config.yaml
hidden_size: 128
num_key_value_heads: 3
norm_place: "pre"
init: "normal"
optimizer: "soap_variant"
lr_mult_o: 1.16
lr_mult_up: 0.821
max_grad_norm: 2.0
warmup_steps: 200
decay_shape: "pow"
batch_tokens: 65536
max_seq_len: 512
Each number is 128 + 24 x the weight over its row's rms, rounded and kept within 0 to 255. Layers, rows and columns count from 0. The size above them is the row's rms in percent of the matrix's.

# layer 4 attention output (transposed), 96x128, rms 0.109, rows 74-86, columns 0-127
size [108 103 127 115 115 106 103 109 100 105 112 113  96]
[[145 132 138 111  93 161 109 146 156 130 156  96 145 153 108 149  98 110 108 107  96 129 131 109 105 128 131 112 131  64 126 185 143 103 134 130 118 121 107 151 168 173 123 109 126 116 113 183 100 140 155 128 119 127 121 113  93 116 153 150 142 128 100 152 130  81 175 104 102 167 164 138 108 142 135 119 167 150 135 155 118 151 142 105 138 174 148 139 155 155  80 132 125 142 117  95 123 131 170 127 137 142 111  99 113 147 100 169 103  73 116 118  80 143 120 111 131 120 121 174 143 132 107 148 129 146 108 116]
 [148 102 152 133 105 117 131 121 119 116 163 150 144 101  96 112 108 177 159 127 138 112 139 142 165 127 131 135 108 175 110 108 128  97 136 144 111 111 127  95  94 168 138 104 127 124 141 150 135  90 119 102 139 109 107 118 149 111 133 117 165 102 157 108 119 165 148 178 110 166 141 156 161 132 111 109 107 128 146  70 150 128 115 137 128 134 136 115 116  81 176 143  79 153 116  68 134 120 151 116  79  76 116 141 129 135 121 160 112 146 135 203 135 112  92 111 147 148 128 152 133 125 154 126 126 144 134 107]
 [135 134  96 107 138 132 103 148  98  89 136 143 161 137 101 127 155 153 109 121 112 166 122 134 131  86 123 168 125 118 130 144 156 137 112 123 106 124 143 144 120 171 118 148 155 155 136  85 103 168 128 120 128 150  86 139  94 175 133 144  96 122 150 124 123 152 165 103  83  96 154 125  98 120  97 141 176  95 124 122 111 127 151 109 122 119 112 159 125 119  71 107  69 118 125 132 166 144 126 100 126 122 143  82 172 166 146  83 136 142 155 127 127 160 113 123 138 125 102 132 170 112 152  80 145 145 130 150]
 [105 109 145 138 163 154 123 105 102 130 133 150 104  81 179 111  93 134 122 126 149 129 143 166 148 124 169 155 163 144 135 127 176 128 101 114 116 162 124 123 120 140 120 110 109 129 133 123 119 156 113 162 140 170 168  98 144 110 159 135  95 112 118 118 115 139 125 130 144 145 147 104  97 141 126  49 117  99 142 127 138 145 136 149 140 117 114 108 112 137 113 139 119 115 171 109  93 119 156 167  89 117  70 114 115 117  99 181  72 139 126 100 128  92 139 129 125 123  85 131  92 162 169 129 123 113 135 114]
 [101 155 112 125 115 153 120 109  65 110 155 127 159 112 111  97 106 155 113 154 148 119 137 176 128 119 168 148 146 109 110 121 124 126  95 148 124 107 102  91 132  60 155 106 157 139  69 103 150 116 113 159 141 151 126 156 129 183 101  93  91 115 116 133 163 121 150 114 141 148 169 152 145 150 140  74 173 121 141 111 103 106 130 116 129 131 130 114 110 109 115 108 113 105 116 132 127 115 158 141 102 123 184 112 125 134 135  87 126 141 141  94 140 113 136 164 147 141 158 139 117 128 126 178 134 110 149 119]
 [110 130 124  88  98 146 109 126 157 160 105 123  74 155 175  98 130 113 128 160  75 115  82 108 116 125 134 104 132 127 117 128 168 155 149 146  89 115 148 150 125 136 144 117 155 154 102 114 133 144  97 138 149 137 117 116 130  92 128  94 103 109 112 101 119 142  88 113 158 131 117 148 132 120 127  92  98 130 140  96 136 107 127 105 162 118 143 146 139 138 154 189 152 142 117 158 125 132 148 120 136 133 131 123 167 117  99 100 132 104 141 153 147 113 150 132  78 152 134 106  73 160 143 105 129 117  50 165]
 [122 123 143 124 156  97  93 127 147 126  62 123 128 136 141 154 106 171 131 143  93 132 120 150 121 169 131  92  74 114  76 144 135  98 134 112 138 135 129 135 100 152  95 151  86 138  97 119 163 122 130 104 146 181 139 119 121 168 168 134 144 130 129 110 140  81  89 164 152 109 157 143 104 158 118 108 170 124 159 121 142 110 120 120  72 122  85 144 115 114 146 134 161 163 137  73 139 150 128 145 108 133 115 122 104 145 118 161 165 121 137 102 109 124 124 151 134 105  86 130 118 114 114 117 147 138 112 106]
 [135 112 135 131 104 136 117 103  95 120 191 130 154 135 139 137 118 101 116  92 166 122 118  95  87 119 167 110 112 120 132 167 138 125 112  84 143 123 134 129 140  94 101 135 119 183 147 103  94  88  99  96 101 139 139 144 123 144 125 106 108 119 156 130 110  76 151 119 156  81  99 120 115 109 122 124  69 109  75 116 117 102 118 115 102 133 108  92 116 155 103 120 125 118 127 139 130 134 137 119 155 137 127 132 186 117 100 162 152 130 151 137 116 152 117 140 117 133  89 104 165 184 131 115 125 155 134  80]
 [ 73 134 203 103  84 133 142 127 116 131 182 143 132 151 105 127 108 119 109 101 133 165 128 154 159 133 115 160 126 121 114  90 105  79  93  94 139 127 177  92 146 108 114 160 142 159 137 150 134 143 162 120 101 128 129 116 144 188 122 136 126 166 131 140 149 111 140 158 149 122 154  87 121 153 137 121 129 105 124 155 145 131 115 122  99 125  99  86  78 130 124 101 105 142 133 114 133 163  89 143 135 133 111 141 137 120 151 133 123 140 101 100 138  98  85 149 104 161 120 135 144 124 124 163 160 156 145 129]
 [126 146  74  95 150 116 141 136 144 161 160 108 157 138 140 152 136 100 202 164 121 121 159 120 103 105 139  93 120 130 139 160 107 147 158 131 123 126  92 144 131 155 113 118  87 133 130 110 105 135 150 112  89 132 126 179 134 144 141 115 161 124 121 164  96 141 160 142  89 173 105 189 142 182 123 144 160 114 101 144 108 136 135 113 141 115 146 125 136 122 123 128 115 157 140 111 127 191 156 133 138 116 122 130 109 126 133 142 109 110 132 159 108 148 142 168 135 152 169 113 181 114  92 131 127 112 128 154]
 [ 42 150 100 109 149 126 115 134 157 129  85 118  98 163 144 109 141 119 139 182 152 145 123 129 146 143 112 144 130 125 105 108 115 117 103 165  96 156  97 119 127 120 133  98 123 111 114 131  87 139  84 148  84 154 122 129 150 107 127 147  98 118 172 142 126 121 145  82 120  99 145 130 128  78 129 119 117 164 121  77 109 133 129  96 134 111 136 147 122 140 122 144 185 140 113 113  91  64 153 148 144 147 124  96 115  91 156 139 149 167 120 134 154 120 129 124 126 132 146 123 107 133  97 120 159 110 146 161]
 [161 127 147 106 139 134 137 126 134 161  97  87 145 131 137 176 131 113 130 128 144 155 142 183 171  93 120 180 114 133 100 129 143  88 100 134 107 147 156 159 109 106 124 137 153 111 120 106 106 123 127 146 103 115 135 142 170 133 107  81 118 112 125 133 133 114 130  72  95 144 107 124  60 119 102 108 145 141 162  97  86 125 103 114 128 102 152 108 187 116 113 107 104  91 129 110 136 126 135 154 145 124 117 132  99 167 126 112 153 166 167 137 155  81 142 151 141  88 108 162 141 140 113 140 134 121 122 131]
 [ 98  90 122 111 146 102 151 171 117 100 158 133  85 133 131 156 120 156 119 138  90 164 106 142 113  91 129 150 145 110 111 150 134 123 135 166 139 133 115 135 121 119  90 146 129 162 151  96  98 139 100  95 149  94 128 118 129 120 121 178 130 114 117 129 141 135 121 147 137 115 127 138 142 112 114 117 160  87 136 118 117 112 123  70 138  54 131  86 153 142  76 127 105 144 133 142 115 109  81 151 107 138  76 121 113 129  99 137 133 150 102 104 114 141 104 104 115  71 126 137  85 130 127  95 123  73 129 150]]
# layer 4 attention value, 96x128, rms 0.104, rows 75-86, columns 0-127
size [107 120 105 109 105 107  89 104 105 105 106  90]
[[159 162 135 140 201 122 116 111 142 132  94 104 163 173  77 116 156  82 123 136  95 118 143 151 167 134 115 137 127 104 167 138 130 129 176 152 120 128  93 103 140 129 131 108 194 159 126 149 132 151 143 126 132 115 172 116 113  97  97 123 118 124  93 115 108 110 142 148 137 126 129 105 110 146 106 124 112 125  75 130 148 137 177 124 126 125 189  94 141 101 136 123 150 131 115 129 124 160 120 151 116  90 105 110 132 102  95 113 170 130 152 146 126 126 162 134 122 123 109 180 122 132 129 123 152 108  97 138]
 [120 144 141 132 110 144 133 138 145 114 135 106 132 118 125 126 126 132 149 126 119 149 123 101 111 161 130 117  98 112 153 150 133 175 144 153 121 130 107 134 124 137 111 126  95  98 118 167 127 113 143 135 176 154 151 104 165  62 140 104 108  91  88 165 113 108 145 104 153 175 138 159 143 121 192 102 154 161  98 147 110  73 109 139 126 120  93 105 113 108 170 149  94 113 143 100  93  89 111 114 115 146 131 113 109  88 165 156 129  88  99 110 135 165 122  89  90 136 112 128 116 119 144 156 151 118 133 111]
 [135 153 113  81  98 141  75 117 114 115 140 138 113 129 116 144 163 109 119 143 133 116 145 124 129  44  84  98 126 121 123 119  84  83 151 127 155 113 110 129 124 122 130 146 126  97 137 142 126  98 115 147 118 104 108 116 130  96 118 100 122  80 139 113  95 111 155 129 161  80 159  90 130 137 129 148 140 109 113 171 145 155 116 136 130  93 131  96 122 114 139 111  96 110 127  75 178 150 135 123 143 142 173 139 135 121 134 134 115 136 146 122 173 162 146 120 143 133 156 187 134 115  74 143 164 127 126 126]
 [153 113 163 161 145 140 118 147 171 158 147 101 139 158 119 115 117 156 134 125 137 134 143 110 116 145 140 119 152 152 168 117  90 113 158  88 171 116 145 124  81 138 137 114 129 120 139 131 122 122 170 172 102 131 137 151 127 101 138 133 140 146 150 156 113  93 150 111 173 138 163 155 104 104 134 167 135  98 123 154 117 103 103 144 167 125 145 101 125 152  80 104 136 166 124 122 190 139 118 159 151 131 153 132  95  51 187 117 135 144 114 127 123 153 140 125 152 137  89 103 145 136 109 114 143 139 127 107]
 [142 121 100 129 117 103 155 122  99 103 148 129 158  81 124 140 124 162 122 111 175 120  89 139 124 102  97 140 105 114 123 151 118 125 115  96 105 156 130 153  97 101 120 122 134 125  94 126 110  83 109  67 101 100 158 152 115 146 140 144 137 139 173 126 111 114 165 164 149 140 124  95 115 195 125 142 137 143 140 148 128 158 136 111 134 123 132 151 130 154 146 114 116 112 176  89 122 106 112 149  86 149 111 150 147 133 153 160 136 149 155  86  92 131 114 156 148 118 129 150 136  84  85 140 162 140 159  82]
 [133 142 155 127 138 166 145 106 124 109 200 132 123 149 112 125 146  93 128  86 158 119 171 138 136  89 120  98 196 125 145 134 113 204 115 131 113 138 117 102 140 132 160 123 114 113 136 130 143 120 130 138 101 118 148 115  85 138 122 115 105 131  98 134 107 142 100  83 128 124 154  86  99 136 143 127  80 111 117 137 111 138  89 136 136 124 128 153 115 139 142  77 104 105 140 154 132 110 162 116 175 143 160  88 167 151 134 108 104 155 109 130 124  98 136 124  95 112 141 152  99 120 116 180 143 147 142 125]
 [128 134 148 132 130  86 147 135 141 123  94 136  54 190 164  79 124 114 167 178 108 131 155  95 117 128 105 121 108  83 155 123 133 145 129 152 104 148 109 148 105  90 110 120 113 168 133 106 148 146 121 121 134 129 104 122 136 139 162 112 127 110  99 167  92 152 115 141 144 147 138 147 132 148 161 153 173 138 135 148 110 157 120 128 144 161  92 156 137 185  90 107 100 155 156 146  98 111 112 102 132 151 108 132 120 145 151 105 143 127 164  97 124 156 146 143 153 126 144 132 138 122 100 100 105 101 118 146]
 [143 117 112 196 139 114 111 107 142 165  96 108  98 134 109 149 148  92  94 134 102  93 134  86 105 158 155 141 144 133 133 164 164 148 185 128 145 169  92 141 135  88 134 132  74  89 139 140 126 134  93 150 146 128 114  93 118 128 136 129 173 117 103 140 126 129 110 133  95 134 144 198 113 124 129 114 116 103 149  96 122  96 121 128 133 148 145 145 144 145 128 126 141  97  95 111 146 108 139 122 170 151 130 128 131 108 122  99 130 115 105 141 161 112 163 125 146  99 136 124 113 136  79 136  99  79 102 152]
 [150 116 185  77 136 120 147 129 141 124 152 129 123 142 121 143 114 171 109 149  98 140 148 126 167 163 130 166 145 108 109 125 126 147  78 120 112 109 174  85 153 164 101 131 148 134 139 140 147 158 170 112 124 161 162 113 155 162 115 112 104 151 114 115 143 142  96 144 132 122 120 128 137  59 139 158 145 101  95 143 116  95  97 124 131 130 119 118 122 182 144 118 141 106 142 140 103 102 126 161 140 158 143 141 115 146  89  86 148 133 128 142 178  96  89 109 130  83 106 150 140 129 148  98 143 105 141 121]
 [132 106 122 139  90 110 106 129 109 138 135 180 152 117 155 139  96 130 151 104 144 121 108 140 155  91 103 141 126 170 136 123 124  97 132 136 121 120 133  84 136  85 133 158 117 121 115 123 166 134 119 107  94 150 146 164  94  81 127  62 144 127 124 110 152 134  88 153 129 134  81 162 117 116  80 144 121  88 121 163 138 167 122 111 110 120 129 132 123 154 150 139  94 118 101 144 196 159 109  64 144 129 103 148 112 155 127 177 121 144 135 161 103 122 130 122 120 126 116 136 136 112 111 155 112 167 140 117]
 [142 159 141 157 120 152 155 131 122 155 177 132 113 116 153  93 152 140 173 154 121 151 132 128 145 107 116 140 141 138 127 179  74 139 151 125 141  99  97 128 109 120 149 126 115 122 155 118 146 140 105 173  90 142  98 135 110  85 107  89  86 122 131 131 108 152 128 150 124  97 120 127 176  88 139 124 131 104  89 134 200 107 169 120 108 112  87 107  71 121 130 157 153 142 132 130 154 102 129  98 161 116 149 132 129 108 161 113 118 158 117 138  88 147 124  95 145 131 112 115  92 146 134 120 155 123 141 106]
 [148 139 185 110 139 139  98  71 135 100 100 120 137 106 134 151 174  87 144 137  92 143 142 106  98 138 109 145 113 146 134 152  89 139 159 109 101 103 133  83 138 128 111 112 104 127  79 153 130 121 140 122 139 121 115 127 141 111 126 103 108  64 140 131 148 137 143  81 122 112 150 118 123 150 135 143 131 171 136  91 149 162 112 143  72 161  77 149 112 123 146 132 112  67 160 183 133 127 123 104 165 116 173 151 151 113 107 124 135 140 129 120 129 135 128 143 129 167 121 137 141  96 112 137  98 132 115 130]]